{"n_layer": 8, "init": "normal", "init_std_down": 0.0, "decay_shape": "linear"}
Each number is 500 + 40 x the weight over the matrix's rms, rounded and kept within 0 to 999. Layers, rows and columns count from 0. Numbers have three digits each.

# layer 4 MLP gate, 512x192, rms 0.097, rows 0-72, columns 0-191
447482573488497457484501543540464555504477528537500538524528524448514398491537534494467455535516478547509488476460552551522486502455497582449396553491540552487560501491499532453482444515524556511511518494560507476466504461447548530465462458516457503523496453470441530539478479516488505482489516509474474527470468536484505504523533526473512565492537579493481554513550424494538459498459489482478400453495472524437466451547431500601549563464436539453470480514484480493482496499501555469570489517555550512553426470464529474492511505535531592512576523480554504560562481410470467554
480496478481478541521550475557461561533499474449482543443491561581463523521458436475533494574498434510506496440476476533498479454519497530571490534503534543538563525415629507450565522530503559488481520495348437469528467500466443538487501508499544519477518477538513542564475573483515467537487507486449497489483418516535481493565536575517523529512507534548446458570534510520559514486453490556506400481550431488462557485526522464466536539570549532558535549473552499532486475495484534544548525630519534528521536470483561509459513479473557526501534556509492537544472500482516467501
442527608429448499522559443500473359457527542565504470546499480493491507495473553419520504433436509393493521477524492445477520493524454539537476548493491536558425502496527449500514481521454477514478514479591491524532488467447502420499452494494485555459487429521470533551504544463463461553493452506398439518468496527492503544484446440502440441511496496439461536434516495560489522469520508525522557446456450487523463418490388487506491534504441548507468499542469538508475541453600534523539471504490475460501443441482480492528534504458462464571499516483523470550518474504523486531
408552507551513540476496478493473379475477520530481533431422534437487467505441469506541527495426474531571472485511489481476617507537469500551586427520512494461460398574523474456379548502519484492535490451544551452523535528568419544519480475426467472521437464393452510516499485476534485534544564480489430577452541525513568512511552495473491424490498501453519440458397549528506531538448504492515473475492578450434530536506472556436483478490460519556465574531504495552436472507476539456399500468496477520542601496486447520474542428469463492502564559530500407541563522477560426507
456499501480503489411536514511523415482411471427471508516503458454508494581453477475513479563419547510546488539444492435479508521516471504569486466524479522486505442511519509480448480522531479501535453409441429421465537444490515476493471450486488547473503561511478503526458467535478525509537451493508378544518474460482490480488512522538468458511520478486473490488497503552480512551464521432514563433516507499475532503574465447422554453558471541549490444462477551462499552534472488482510441472430505536545583417514522510445595474569440491519576504533496490545473493494536464460
548533507507540503430524507551505525508529505506426506533499628481485489455453555460505475506505539505529469532471442477478507526504472526481479564492515478488472543471539466494456601490526527495519497454414512470503491468512583509544591523437476567535514506513474566581535453517515523487406532458458493536504499485537474469438430533523470548518557470500541441517503464496533521620547497571495524518536529523485472415560474548462484468422524438553496511489492497476414543554540500489521527509495560513532517541516517539561503503493554522464513486502478429532476509416515578552
482503431528486550503515523464499478520480484498551527524594549472533474488499498521511464459537480467427441472513496510504493496558534494449568532459467444456509500519416441459472458515481495533504509471458504577476482502591459515467475566541483484474538525549520414502506561603476571518481480542500478515547470517471510473501526491487514525526520462491440583471513495508454432474429464461534570496506485519534499446479508484420517507437527493526501506545502493488532555557441520514473504506484481496538491466626435481535569484538554537536482503499576556495504467529445420566
490447534517539442537475507439530484457498509494487450528488477520523491465531504458499531526548597563494525418445527523516517464495536543554441521513447508525497530493517567545443482518476507439499512492488574526482563521541463506484513439502523493472521485467443558505500455494543538526489494438519442579492502450513512519516518427571460553541488568451517542508455506475540488526517514424429478523515496486530495450523496510544501442478507464410408474550479493480486513508502518534447506488535525514524487472526427524540529516505530480506483545481537410559478528462491525540
536522534514537556501519573514458486470516461522464516483445476555493427561503444508530542503488533549502482497490522512441525499502532487544548477508465488530541469474538467463461565478499578454582489490513581501452545404499483455526476495424574448582518474459539537497526496468496550477564506501480502558503479525520496473482527463428606513550454524521501490419464495511520537513572488482530482449428511457474498444520452573501497507491509516557497457553503425510481487431541501443461544459489508483456504470468430502488495503419500506512481548539494530470552491536498591511
452455453541556520560484552440459496465479398481566485511550524521520516466536516488539573537444462558529458454533524472452559485437477486469513475539415464432556481557505534502523467514412497478501498475483487519434539551473507498502452564547522482502517513528408438512604566517486483570445471561492446605408537505461506468532514507471573451475484514501539481449532502465499517527534438507437473449517485533516548451502538534498464551483487503509457435511538480545577587548508540409476513433469528576477547512542484521529517429478496518544393507556565471593478553463544470473
435545504479494561529485456498518488511478393524570494465482495484510456552488469468456470532518491511477512538443423432502482506577480513557558494510447532486550439578524446475530448583477534500450435366519526466521536530463391551465470517533522464479538598524485541464472515484604510500489459471501454543537472516433457495591547527492559539477519476484493469491551582526539478575502581463535515478520507571511526444491484510487466578464562456412482446507521483476477485477515502464502484402562564507565542482533533465528459458467499548514532561595541495571493493506518461544
462466525499426527447573429532484531490493438482496433507441576503527423453495482413494574464515463529504443472478493435574548518438493499510461545503511491573511512496538529537535603470522566514520480557575488485490478459500583509502428483561501502484530450497509550541435540470484500487434472552463469519382542508436496447505463447499444522436603460535482523477477441599555479475503441507455506451517533480488453471446440474478443446443499494512464475492545535459520509555532492504461527497514559488458444497443503472457464460506426468513455533525507465503478523452503508487
605476471505482514474515508599478534560556479487504429556482436510441504468526469493522511525473542464537444546477419434482509532483478484495524476494432479457499485486482490505497545463453521468595563567461468524519540521569514483504461562547472563487503474516497493423448473490527489580512468510490478490505457484511421462534565515500419499513610513581528536501566495465461480441428505529495481524530534451551456506461495507515523497439490478556542510490501511516510485528559525513500525610412544475442443480483494414546439486526457531516525527489547519551499488546548487528
464540529393459464488432528552511487472479509482465490505449478466505480482462449475501457513411461502522493530512524476547516491503487523500499454551454511565509522509496517467506537429506527544565581532429581512518541469496463531607546478485511545525477477507496514491457418480531544505498483511513495515508535546545507539525489512500450555525527492456491481511487476468467423547588561540536465455504543378466461523581467529494525511519447446535544480493495523466464507539522537566497559487491531549514468513388542481456531484424429469486545594494511543488524507537556512504
487513499534436558539579457483485481474462477489545505508424489521479391528494595459498516515516537483567426537480459506597521422507513415511476572528447459501565541516511519533458507528519568498480512500560563500499497514482553417525493457494534510532477535483500479521427471510474519523482480504530506529460549546471534476542616499518497500485456524518470523516542476528471485538475518531496552455534490546529483478491458503503472493537476468448531493518522518462460476512528514462412530476562530522521496528491464518517493485536502494580496527557531466556514528470481495507
513480481450516547522532497469451476528440474521454556538469536522480464505533516493513503525499459489521484589423515441497479539590524459552553452447432444482484507447489492442470437492489490461510528449461496445492483497416474431494467470449499513524559498531455501518477493512503485478519465557489502556470543518460486533547508524426495499420504516453509437464497490429527464503460466428528485473465498439601501440537511413539476552441520542517538517538443530543590573463541482477481489474441444510416480448444502489592592484474514555588484412534410529526473599446542497450
494512592386522406447478457432470512492526449510495478524458506458559494463402516500424490598430428500492487483429464565484494464503426442503484514433524512505451526545502511511486464507503531518485533464487507487515532461506455509515507540537432530551523489489489410464494486532510510556454489457450412561477431437444450554490464446475495432506488469479525517522479505518454487544505490462474530462504492450469427516541465442465505585569475534549468539478543502549451446585570526461503509483475532494556516505558532428559515475547509518486492515502567523541512488503513526508
476455529490488471484485458528471503525450459509472470437418458401534503569477497429510547492403514522475514446434458485489544450497476436434558481525445477512451466548530505533376458491494443556535522476427551546473462508489490470614510503541587485559480496492478494540493524479509492502549529512471487482455544503502480552481453493570533502551531448419505470487548484517481547541588514540470487502420489512446492461496549509429474580446491469549502507456517552472518545517537560462443523435517473537521536537438464458548496494454482603457518570550514466450473529498448463565
576493526389468500494478513467482506530512478481541547467508556495519540529484513514449473577518452483479432414512465557440532422479483413458450588492433459536450532517575571557542512496512478582468523483516475544527466503522510515567473548504526587492531509486514427522489542553517557477619480505490473506454462527493500493481533497519503517507494518537495555426531501581515512427481564505436554507514507534523511521571472466433517593486482413490572508488598546500468584492545542537493468449504491510524488539464432494483452476551528454526467523500529524538477485453510534525
475530493472444557501530491538495507499528533536455529511472563507417413472431463462434412516566478520519461514514538527503547511588539523528530477406492464533488491448479495469525521528487553537532483502489479526508478501494512525441478517504547498508491531499499508513434426637512514455510511541498508504467507471485480510516501490519460522460480508547535490480536523442431437479491419460552486455543476530550501432541501538496485497424500502543542520503487464519559493476464470472545528491534499545421507502449420409505543450492502519553467465452431515502452526498474467515
511555506482451449441590483474501503526562513547522473501409444560500504437518511468498494495502455511409547570512470433539502404464558460489532549540495528512507470546533518525465445461514470547461532557490553473482520479432578476499445564574568485537454512523512554520501477516473496517530505565515481551485510472502474433488428451510500509459525449487488472518527481501498490488534482502516492481521491466527472532521505494502571472505505514486504570526546525475539515502509486441452405554523497501486547485455444487525500476505462482509474508476493443474439486497526501501
464473517426473502403503512557498527506533462538465509487465428504470559504532529509447449529522555546534483471513501491506493561467462490513530468571533603456500433456504505540483543499519524454496506484469449460474491470487479473461517470457478563500492516513430506534513515491508513488492409525524482506519552500494530519516473583490493448466545445517496420529472484491528502558481533469445511506572481488481482499563480490547525526451540504403553507480465473544490523371516552508530497580500482471457523508448583486489501498532502470502505486501459547527519528530435529476
464425485532426390490527457526504455498548508534501535462465458486490492380419496521530493468501441449494515441437556533538537420482524506516495543538525488507498512463522554541565511542459509554513561554428527450580549363547557490573523541551546566575457493477503460488436517502448524501497522536518468451442527531537468510500493450553477522534567478491495522510498431638493551498514504509473448495550532486490443515499464506474586554566470505514490450492527529550442484491531507454481523471475504550476565487530448468498475483470520527481438489422539531503536457465478451550
453491541548548551461542592537512460487500466488490557457551417519487578460503496449427458501462534567492430517506550433475499577503504530549482505495512597522468459494445521478494520490597529489554564495482491529513561424487511484511523461485553490555593459448421527479511499583462521463461522535481509510449517493454450553505572477484454465564394477496481481502475545422535507547423469416570503461539476442478483417492473476425535481454411498499539479472471486523526456451498494535432530506482497499488464458539529515492562542496496535515579487430410519528499545558377424454
468446499589520455473514512483451503478525430542480551502488560505563467544517434522472545533488462533514534567430542515489559481489486463512494461422536576579521468515454492545430474480623501525537531502514517477445491536398486434466557465575463513518556476495491479510497455544533575496486503571457413523458428546473498583492524448529488478600465521439536482511477477472517452533528427488475509490484470528531503408528499528472481521456517522518472527495518536533549514538484589449529478484567454491491527484423497453523516509450500593512506475449485458543460496476531522502
454557508500552544495547530495443523505497550536445513482463561480439509482566472433496544528530536584465469487481504515513514533523498528559504496489529527490505498482471472385468442541535555520525490526473483518480433498492448554482523533474531524525436489535547566477508450519498454468505518553472508461448503468415483499490460525510469494511514530483565491502458564593455487539532522478555509502547485401592474511496466522469508451398506553522557492506508427467532536476551526457528461519483500489436548504473504529500491458452518514500519497437452421441377508562521497518
526431441469518549492470492557448574472512575540572562577538538447529592483491512517506530540477479516392503510497495478520518582501470523514520497554447573570523537494569587516550500521453571548532560521477474542475480501536460456534511474503532581485510436557431538549484513530470512477536584575522467543464536587421414441537520520470402535458538448536510495464557482507547497452388433407506493483504498447443494472439510508489511556508446454524466487451471441498521499501443461532481529526472490531448491461476574465575536424527534591528504445535533564546471526468482442458
538542534520522477513425550591472472490452513472519483510475494509562479488480481478531493433388526490539496512487516473537523485462508458456539549488412433482518490511485534502416521547540520530516516492539547573440538441526493550495520486527541507449501454536457451424496469539539529524482482458509431501453514531509475544498516512483501538441447564486453499534473511591527492517458460499576522483422486477441530519539493519522470459573534431506525471511548471536521474500467506527501502482431496564533479529453475549498473469458476476497520520571509527448555534471556396562
442535548403411461505536565465511517560367493504438489567465548539517435521444500561491511591486471516527509473386483598482504480443491448464554493464481517493509482558481458458574387576454493489451539400511463482480527478372451484513432568521477500468467557507492535566505562539526553498495415524509449541470480433446503497545420501565509522547486497480558431548468516512486519489568546498463551502502441481544586468571509457532522550446545456558545566577541575562534527513520506460552527484575495450520544487517574489572490416514462521454503545526526452537505544489498547528
489486531469488547506494493501560460604470397514394493460502641471542463509496487497480472583497522510523445474434451496539505557469511531483512537472477457498518536511473483458516492487433488527486544452482519454469461463489519518500435499563510589435471555534438482509462462555518526470556409556485446560485528495449504545518544528476518448450554522534502511502565495568518568563510476543469528520494520487544482507544470451478550553466496526537567500491508512520514544545555498495511521494515546494472511527482496542488480506426563465466520538534566478478502475443515486537
483433505496515468419470485493461533509497502534460494492472587515493445459510489524434497533492460528496511462440477567437474505502575456510539517517511474526452463529489528481506496550493495532499513488490495484530521455477497492513469466509468574519528488452488522556450497558501519449513501533439480523471513472500494494445479516416557478523522449467536482466521460474537461534465530541534533523486479488485443433521454532461519484453496521538516565476499424441524515509542521419477536449509505593508515476493477428593487494487484625559476540560590457481459489491488470518
445428505453498427513488469562468544607470453491468507470537594377487455479450492458570404460474477460447409581486458517565541476528484484475481556472444513505459494558572549542586463507497561547484605502554420533512462537503478432494486458594494506519481502582503491519388520573473511418494478552452383559454501499509439522517568436473476634527539505467451553527637441606485502548427542472522440474426479504476542462506493498489507553509472505531546543478541492588461489495510492519476514480522552494401404560446512454496484479464503535539474540444517489549578493506487495437
486500475495542464386545515496540509488406476512543525477487450462565509487487478470475474572489495511507421517498518507550511496497484510568549429483523554529502481494552583490515574482593564494466468451530506488470554447504503468452503448508587464504527498569481470496481462524540517532453522511467535539514542520478546507541482532532505499515462524458445541576514491520535522553462470490476417515465533529491424492519466525546545466463500509474532505498541470568537523507477538430527481532499473485479527546493506460512499470554504518520552475504484420525459513523503480468
474440556477472577511491474516572554519503505492474461501537525510507510476547490431451521547571530424483525503560448504515521519524528456472490466508545533502506554454592469478554505501495525486507511473555502461515435491487531494470463510567541479471564546558519475547494484555474524475478481477527500581445488500398550464445519461493495502465454502469500492453560475532487537539506496491466562478605494520490489475503473521511510464415530530478474486477525469536508553450536421540548534467493439521503509497505499533514511487524551496501497500497457492533478496477405521484
431441525424469516397499394527409550501578474480488502544492453508493515516496472546481484542462496554470406468437425582460476517491475510526448511447492526519485457523522493447524429465515599494542507463491472555545408476480472502578550560521453533541483499470480516501476513555491575439500485511482488541464439499435512510498562491415523531469502436527509466518590496581527518496433558474534484518531499454498480518534435488476517491561562540491526508475511514492500513516559512448553472506486506480528474473463521429525588499546482480471509473521503490520551470485484464428
481555534518545456466498502448524401495525524478425568484520532460477440515515480428518476467439494587560492507451540490472591513536493518534518456459518527537457457515444525491416460411516532472523512513394490488552480428403487463500460506527478546422483590525495452496461499521503523518450491509490563458421446583414479553453514562499493421487501452474543510420475530478484446547500430507501494476480527503541490447482482522439454450471476504549558540464450546429611562522529472426409582484530476617487580530518522405495514453519470579432499488506570416539414550505474493534
490387566453597545475600503554523494463407428476388490498552550439431464475558436487482510442480479488485479498479514549454551521585484526505470462537481572554569485455525591578505505562565562597535517541505456505485516485493442461499541487540493525503472427515487468472520410508459548504507477464449493490464537565480479580517534550484463502499484475472525492443528507495391416531461466602525556516502517430462529421507365525439464558499422555505513527507501472533500500579415549483467527515557526487500469461439468481455404478468454520542563526471490496478515564462464456464
459445494471547491520475477508517475532525504505550563465469467584504492484516467490556489499548443515576510499457505478436502503500468524543510501474455506536587450469459520454598492547477586462459525510464450502468474473429464470493476572467482475493464519444487472515465497470534533535500526466469518499534506513491439555490570596502482508518534530530472543471488477592525483487451500481576512498489548447528461477437462517518504526433463519544430486501461437438529492528498478417460615506475460485495468491590556577550475507473458519514537554533513458546503524539470527502
483507583442504543465546484531542493470457567532489525431454453454505489440481488480516410585416507546476542474437478489489564471528389513458543436571427542488430433558442464475502415485501551534550550439426565534569524510468504496484428393532550478543466492501476523562494551502514470548483462528467496548466554533468454530492501549607423514462512432468522449480499483507535563536486465424487518490471466509514544401418512547451458528448446458533485503495482557464549597472525562388557518451466512507488501572520451445581489462499551487445494520581514490544554565522576511503
494539462498453468478404508487488420573511462553495484502475512462568471576439441488583580464458465479572550550474450479425502473525493503550460534566479452482488458512503495493466523487525492498495490478535607469529555489504462467488451482566478538502517494572529549513521557488534484547529484472437489502539526501534481513456434489449467473507566403428557481497482495502543545455518462522478522519563493533466504526534535418467468515503548569508532580541481510522399523573503465475460457466519427466561458535584543518527456448491436499528556488505471446485449500534523475547
511481518489538456543591448500467497512519487545402548563452571464475530478499453456498491472504514498475476517475484467547502535595481534578518519533460474567463526517548562545509537520500567501551529559434467575517526375507518513474522516519482550526450461489464468453440506479580485491457505484569501514475488570634504433558516503532414469569499476537481427566508543502509458473444502479534506515511513448469444512528432462502498583539472540509450548459530470433492489552505525520483598553509498477543530497483503513430504517515484531463504540504499567502520490480459442427
476480528495442500581511462505422504566531485499479534562572496547476475524451559480470411563553515534450519484475441505507545462452541524544506546487488587450507493466526496512547497536494526542507523424537544561453515421532549495543474483488493551520555449489402512522541504488440467485581474465596513586442593547504551495504471522506499533519467507512519477515438493487460511530437464468542427504555463549469552482518457544559526605573438508570518514455518460521469471578501594435437519500589551537467523473564470508482486510479508494598541576613527487564500510488513451508
527449475486499479498534501598554494485412524467425554516502515499571512490504488501504567547503514503463500497415515520532489517482478531565569515554508448533502528568515470475425449513485467508517518518531545414548444435515524473524474510494475512486534527564529491457457496512530555465470490593507521540534512573526442517536476535446490431549517451488456436466441507463497526532427428560510517493554496520548431465525531507502484514464446498538533390493519466475546542518447543490538430435551572510505536428489422511573505486511430570547501562471543467518512485532555446423
502498509478555507490427536493480508523496470528499612495447535420467586457532579453556484529502493474418449512575518527538523469519575460479499530490514524496487433570575526577500487513508510441560481511517498462498467484522478488549540508479545511524535457498499476517555556533530419486509528526454477453458516466482520528556468449414484505520549468483468455481517532498486524470492509518547481470488519471413557430564531431450531534520491515539555467530514526472506457462595461462448525498491556568558474499568566548597525496468494578481524459441537498531479523450544506529
412534477548491453567510549500508491505534497537511503522454526474595485428412421504525507491515444519470528497493502471491500455487517480511450564445395480506500437506503560501456518471436537450587519472519526470519502503530457495491532457525457531596469475543516467521478555498488546435443520567550478578455465525522469445550454427496528509488407492536555523529489520480488524489525458474491465460492556517508498480545489466512563557567418491539443412529523470505492488493554510480442550486451483540476509500537518530480511535524491509550446458483533484457504538416527555559
482512510515471478473508450510518481495518488495509498462472537484471498560468411554575465517465532452541496438474459528519519462450456477472492451525456525591451496542435453459531550474484481519585490472474570409517523470422479455488468473521497526460485515488479484468455549539528469465497483504537470477485481450563566441501417485552532443548498469504548475491517478525521549520513462501521513497444518439535458461617442459463522482486518496515521535499584518474548449545512465462396532483491493520486535556573475507531496428538428517496534557532529506483504507449549511544
459449456507420484506522529514468471534468511509471505464472450486563478506435495497491544491479499526467460430394489476509503519575487532512530464501435549530509497543489533438413442442543603447504518499536494442438575518448509467517442497515567475480504526482525436504490545512543533497514475530525474570486478469518470509513535454440504544576473440465514454499483464482456528511512472477526533494470504512494432531521500474432461539520508477493502431570537444461531511510536473523489527440466526441412512556572473470542445511514528543525498528567458527510502499492541546469
558506485552506495500531460477498498477470462500529487529527462527484552491493496395509495558536465511529487515465482462497530486658521464490521513479408488469466513523510502470400516501486549481535556496432462530489512442497545461432510496521422545581518528511511489480480373525510553494472521568418523534427520506453444418460529554482484398485552514531527544522564454472455446515427443447464526448492489486553463510439449566491453547487477491515440500526488492448526398514521472481458510480530499513516426502486499363608468521532453520483483496451521488533503533492549451577
447402509459486449490502542509478459503568478517446533472460484488463475502493438446537503466518451542511464502498513483457531449583469516521565472489460564573503544549470500492474510507587519497558489498534508480424480515434502443475520469484546503471507485487514495554460524581456526505520536492500490543460484527437525532538555453435427507603483484526500449545559471544478489524457486566499449473435491548519467508459483510465474514481488494490512558496534458501514488542549432462429530475516483535464478499509525403582480518507497503592537529508521502523536487448559468533
483505501512494501458545460451436516451532517534454443470465539452535468407482415462602521494525564451417544570477558427512547534515485418518503493489498503477459525470508438473459516509513472494516539575445467512454561477521519517500521465465485499488516491484568499512548475501519459524536569510419508503479504569567532532559526442562500485456491557501544556516493507505502457535517548454490452481489479543496500474505540495474532473512520497528487540480525549517523469433505524528413505546504510467485452555424448474471523520444530541468458458508501493475369544444464491517
502498502529542472459499551495469514553446472410515500562442521407535491448516494509543467478525512461507485493413479450533531515477576524518535535510454466510570486505402489507483447515542565499517605540520514533567541467477390490482535544485555441491506487420504447553533516534544575584488546501474474524544536520465490504518547481474488571513498606467486454455478468488500430488570487511539562502448439497504468486528512505483556543494505516541496458556560549540481490477512534455473460497553484499534500490558499523550461503476504496560445538562491528496511487502458528543
459501531527529495447452499528516425503494517564476524525523486503534456489473464510476556497492502465526432546480451421391492453523496482464593467463495519507459534428414514447464499584547521482504527501509512451516557513413600494492490429524581478473523519492442483514496482515427507486415477493510507541439469597506480496538513440531465476579465489465516432542573426493555512502543417482474560440531569529523511481527439506469541478495462452503491599536509508525465470574485566493459601482492526494522536507499455471428536404504437482534502525532448477509417479408474515493
470560502424468431494524521545548502512482458521519537525603470519522474517473450565494507527514492514467507422475448502461546395429494458502449543487461484489513457486480480518575541512482505535458499513485515500573484597491491511567486490519444538423409502505413555555476533490467539494432504560440458528516433505464537519531437456573417480554508515503536559485570498516470496554442522537493460496468479515573498473543526526474471467415470540516448517567588540486446570516526492470510477468514507517504517502490492520472541443477473503510521503519579486473489514482553544556
450532506456501429486468500509509490517465488495501498463478487543593528458489530505534451502542511571483473450394555467581497496496477456467436506527513472515457533480494480475454433481470542451452500512507510468531507409469456474484464460509489488470528576555444540534439544605504516431471493484449457488495496526495536530522526526479556505468489524529509496440479475491558464499404488437518488364475448511455411524582472484465512484472481510510584474464510490567566550539473458476479527554499483507425523489510508421510552507460546566532536489525476514569567540500578488480
479474540492519414536449493538475418441483455400542496486500485467533511475456561441535498527438504500464511450444490468527497501458442484488454496526521539588503492487540511516423542402496510516477465528486479515482513421457531412595537548526519491567467548497440445526534501559546518469554457487509454449387524538523465553487490420463531579499518470511467461503544473561546558554454469514565468455428507537404495550520496512433532465542478451453521524518516466532460453498481462489497487501489502507555512541461516470470499436496496521499492569518527434509487491525526458529
499477557566478504431442463549482503482535529551510480485469527501497440475441489451526518563523388519521532472450496502428519489440446435519483478429500436603492484555479437445438492427530508538524584487424467457485501461473504487456511495473528523437443503485442512516508541462444506525477453476478504497488448497489553460567556494535517454542543443505530553506534456496520539504441589562511425471459560463537484510491468529549530585523528505474503567508522484554460543508568512448521534477507517481493541434480455414516482485464516486515508460471469459556580528496574495560
445413573476471456503468565501512548501442547501526481516520534462486543462454455537552511497543496492505482543458558498507527568492547493515423551527517504536517412473500464522525465499512487498497472534445488528513517437519497569557540440476456589539454521492464480530536583469491531456514479520496481533492543498535458525551514513454518522521552480471487477476471431519492462504547472466497444485541531501440421538531521413516548516552479536505541427544474485526480571520487540518474525465447419484496514497476518477484494544518448575460513525518536470539517463451456472483
533437578429452571474466518514495488508463469560477506504469604494542479537545537601485517597474488522463522484425496511499540555428454487480441464467413514528465471587437501506556503507487465542473457410527508509514508537490481478478467540554463518456459565580514537515401553510506567555529483446533430526439503539457509509500433493499436546506517496490539503483520521525580432499451546418514574490485434513539569499546495517502452529463473494540493536511544496496496502538561586459519476423582491502498557624506463519492576492475537441472474540548469509496413584450534507626
505503547453529466529498407497488561503380495501553483517493555470446508528474524490484507494509505445490449518500474536431560443452548463478450515491463584465469458502549532463569587486475572530475555460445444453533501468452468430577490441469419562464521497546520519533449482548463512493472542521536500526412458530514552433516459442467548539458535467574441535522562485552510414459470522489526476473574495423508496473493408455488491479555445478562465517452522550506431471539558456534516529490494561528492506489390509452529537483550502478581545533457487490503485479492477489511
512431468511468477440564490491505522528498507505495473429516454473524421491485475488531489517518426507469504494488503497475522511524498511545499476450460492572553483526556463462521507528551553533529547461511421555449472515486452491520550499419471472586518500484554447522520550501535550467437529544429489517482430521466516558570492509498451574538469483501485492483481485466527497535450508488472468453439453497497565503549512461523508559435515630497476496430533405604519476537492508515532468497499534565466525492530456426522525492467479550531547504536549518501569541541488515497
476465524490501540495539461517574554470441500549480423510521506471494510524519478451474534499544482568488429464481510500523529508479510503563504526500513513516493577465531503541514575521414522611498536547511453470465457515511506470517437481510489525508517532485461463478515539539451524497447446496462456466439539493391481548510572471513513456481518524550542534482494486415527505478374452522464462475487458476527436408496441520451456529512457486553570518462458474470503525496564467453468505469496518534384487462503511519498560519538580524541543483377517486502470487520515462454
484406541493462467496451536487448443512491470468523442437472526457523501508458450472497478566490473500506464440470498483435518421544584430507492539488478510608498478504456510498508513476520529520469507474444482469542483488473557483511479507486439502438526519465497460493523515518480569535532496532496511543517508503508522504460472456443526492457456424492465516517598519481558437510511463533536537462540552459498521553513434484497524565525549468502500563489458515475547474529503489482478506505487499505480460489515540414485547481493539479536436507518498513481448475512446464455
558456470493541405389458470411549487486481507494482467497493529482542526534419542565492543566491419540452531472464479537464516450392427494502468534521502477484517506600471491505478471531492496500478511455461539465474511544500414493387564521494477477485469519523538505563501490533479556541511481488500434524489506473466600473500489433456541517538503488510501588478480508536523484511486493534510474479535556528579530511618533497513539528469483520497463497514548469481493547516515458473535497450514498483530511519497482544535535497459495445476398498517502412457473544456533524541
528493509520484436531497489452465470492428453493486479504473505560513471462501484563503491451538496511551417487494565521461483477498509496443500528457541447465511587505447487514484556485420436507486569516501437478439588528475489494565453495478469558480484475467502447471466480506489516473446446491408487527517505429552541506503525464495505525505540477509472517476498495470501501496527441484480567508462475484480464520507495500556482496491472502514458449504539487453479640513459478516405544418490529539528495560531526492510537515583461557493489529506536444557533540435440497528
537531538458468501494450535497492514517561538481516489499476565481519498526410466513523523553459551496472472549506407530510494474416567350535502507482452442498477595548431493493542488484419470456455483467526500469586462549492513477462413562501438551465460555591470526556450456557515505492508443508521431522462505433522472540522470508524499493465458461454613484450524460496506518539495498549517469491517472466534491514509476573484504523434520463529536514490514482538552537527554531484544523462506483468484537547484571500517478390484480453467487554502570504529441486571516517562
468548509519550460450389497486464529495450546519431484442513499503543514427485501511519523498460530497577436453416490491535524523474484460443435448506517486532528510501458487512497491442512490510434503501455529406489492482484577419573507525522512473496524525505508468471498468599462560460432478523472506559434430500478465482570531528548552537459547456536551470559474478585547516504478492465558450477523462487475567556612434558495541467522478495532482530414456489544489491486491462538447453527442536472494442553473527496482508492514494511507545510482460474507524468534518521525
443499575449444499513477489510521427600552479514511498467522514532486476481506460481479478592516434506550510479448544493467517538446553482506454557434504565528565489503561509505590524529447513500460476486531459472518475500517515522505394524565530533475537544505492515501480522501517426468411496526552464538465440486458480534476438557486567494526486475422540571509494459487468490570508546495526605471513469541607472490566489482508503464473519534519521471596500516515554568572488502518533537498479464507533491518465457543506522515473520522526489428531448520573430499420496521542
478463534509442492443496512524500429543430424549554505530507563493479408427459534525458496483578464500474476490524447528466493494477536465509448515507501482543496469492521474458483476509498572467455480469483487498513494558464482484467487503498496545495434515543500505568496498481524518483511481491574467511473491469459515527469478530462502530513504471505499518492527526459481451450441550411528523483524467541514541497555548514535477475514449492550516498531527519490538560578463456497555528470497489481488490480541456431479549530498526557593454506519600475546526502478474440501
474485558459488451493498462490486450465402451534481511437444509456487526492559541510499473492435524457458439559468462482416498518536440415495470467550486535550480390476442546542468560515527510575507539523516528484559524473517498544572524552480513492540557471567458510473432489515557443512531540557526409454471508502552520513510530485504462519490547445569539441420483486557491541551405475517486521467558446486520469488499449502444460587529465526448498484497555499495455473513612559456404547483426521450564508547429501513453525470449576469487508537408515504514538569518481391486
424501468553434512521449448512548481545452486463482553505447474522541505538552570465559489425469463567523502484583539419548479479509507498535543459503433534469411501551525515462417522507516511523504469451478439475491469548478483496454461448500500474479522472519529538523491503536517487475558544530435529574482482469479503588463567493480522531541535541517543536423527475530455525523466440473493508451537559457515517484466494531427441493484499484508565457554472469517583578451492586487529528451456472494534483502494502469533583508449496497562550444446510432464512505460523452463
455552499461462546387493480498492508511487532440485456443460526435538480452525546443533474501471492509484501446477453479468569463493503496508475486485466486558454472554503509485524499505613473540568502564528524475605481546535519518491467517462501519505497558492448482492464485486526516512572503548489486518516462531481471457504590355515416568493513504603499531453509520569509505530453467537534477449569454494478560511497508497446530479507513547503541561482506467518476510525561476514459590554433594510484541487465508399504535447555496438490520502464448505589554462505505407500
531449501472518521522516481577537542462539450502500556537456548445496495515504479464534463543523411457553479487466533474496485548498604528471583524514421482559521525456516439460556510542536538585545544507492461489456469523442524492556498538467496505522457436515483536543467507501537584513582536529477483533500465556548493499508558439510422448506584544541497516473525499466522468520480501479529483498584469512534524475556525478517519553508466515563428505428524503523495463472554509540462512512464524529505454552490561468525508478454472491533483452417563493428504518522522451514
436520498494501523490529505537498473501535545507497531491503524523546479475489537379512521510463504524429495459429471554514538441545461536525490534473489567544489434557460500468423489480605469498541478547472530515565472432502470488422468492536512535501524507494455496468463475487580558476522502477479499515432409515501533482527483520519471478506467502525544516424460556487462486523479517396495525467550496495512459524459469479451485443399398497543494483494457505402575569545452505484524529459506529514433521516548516497585578502570454513526499462506463512532499552524551460563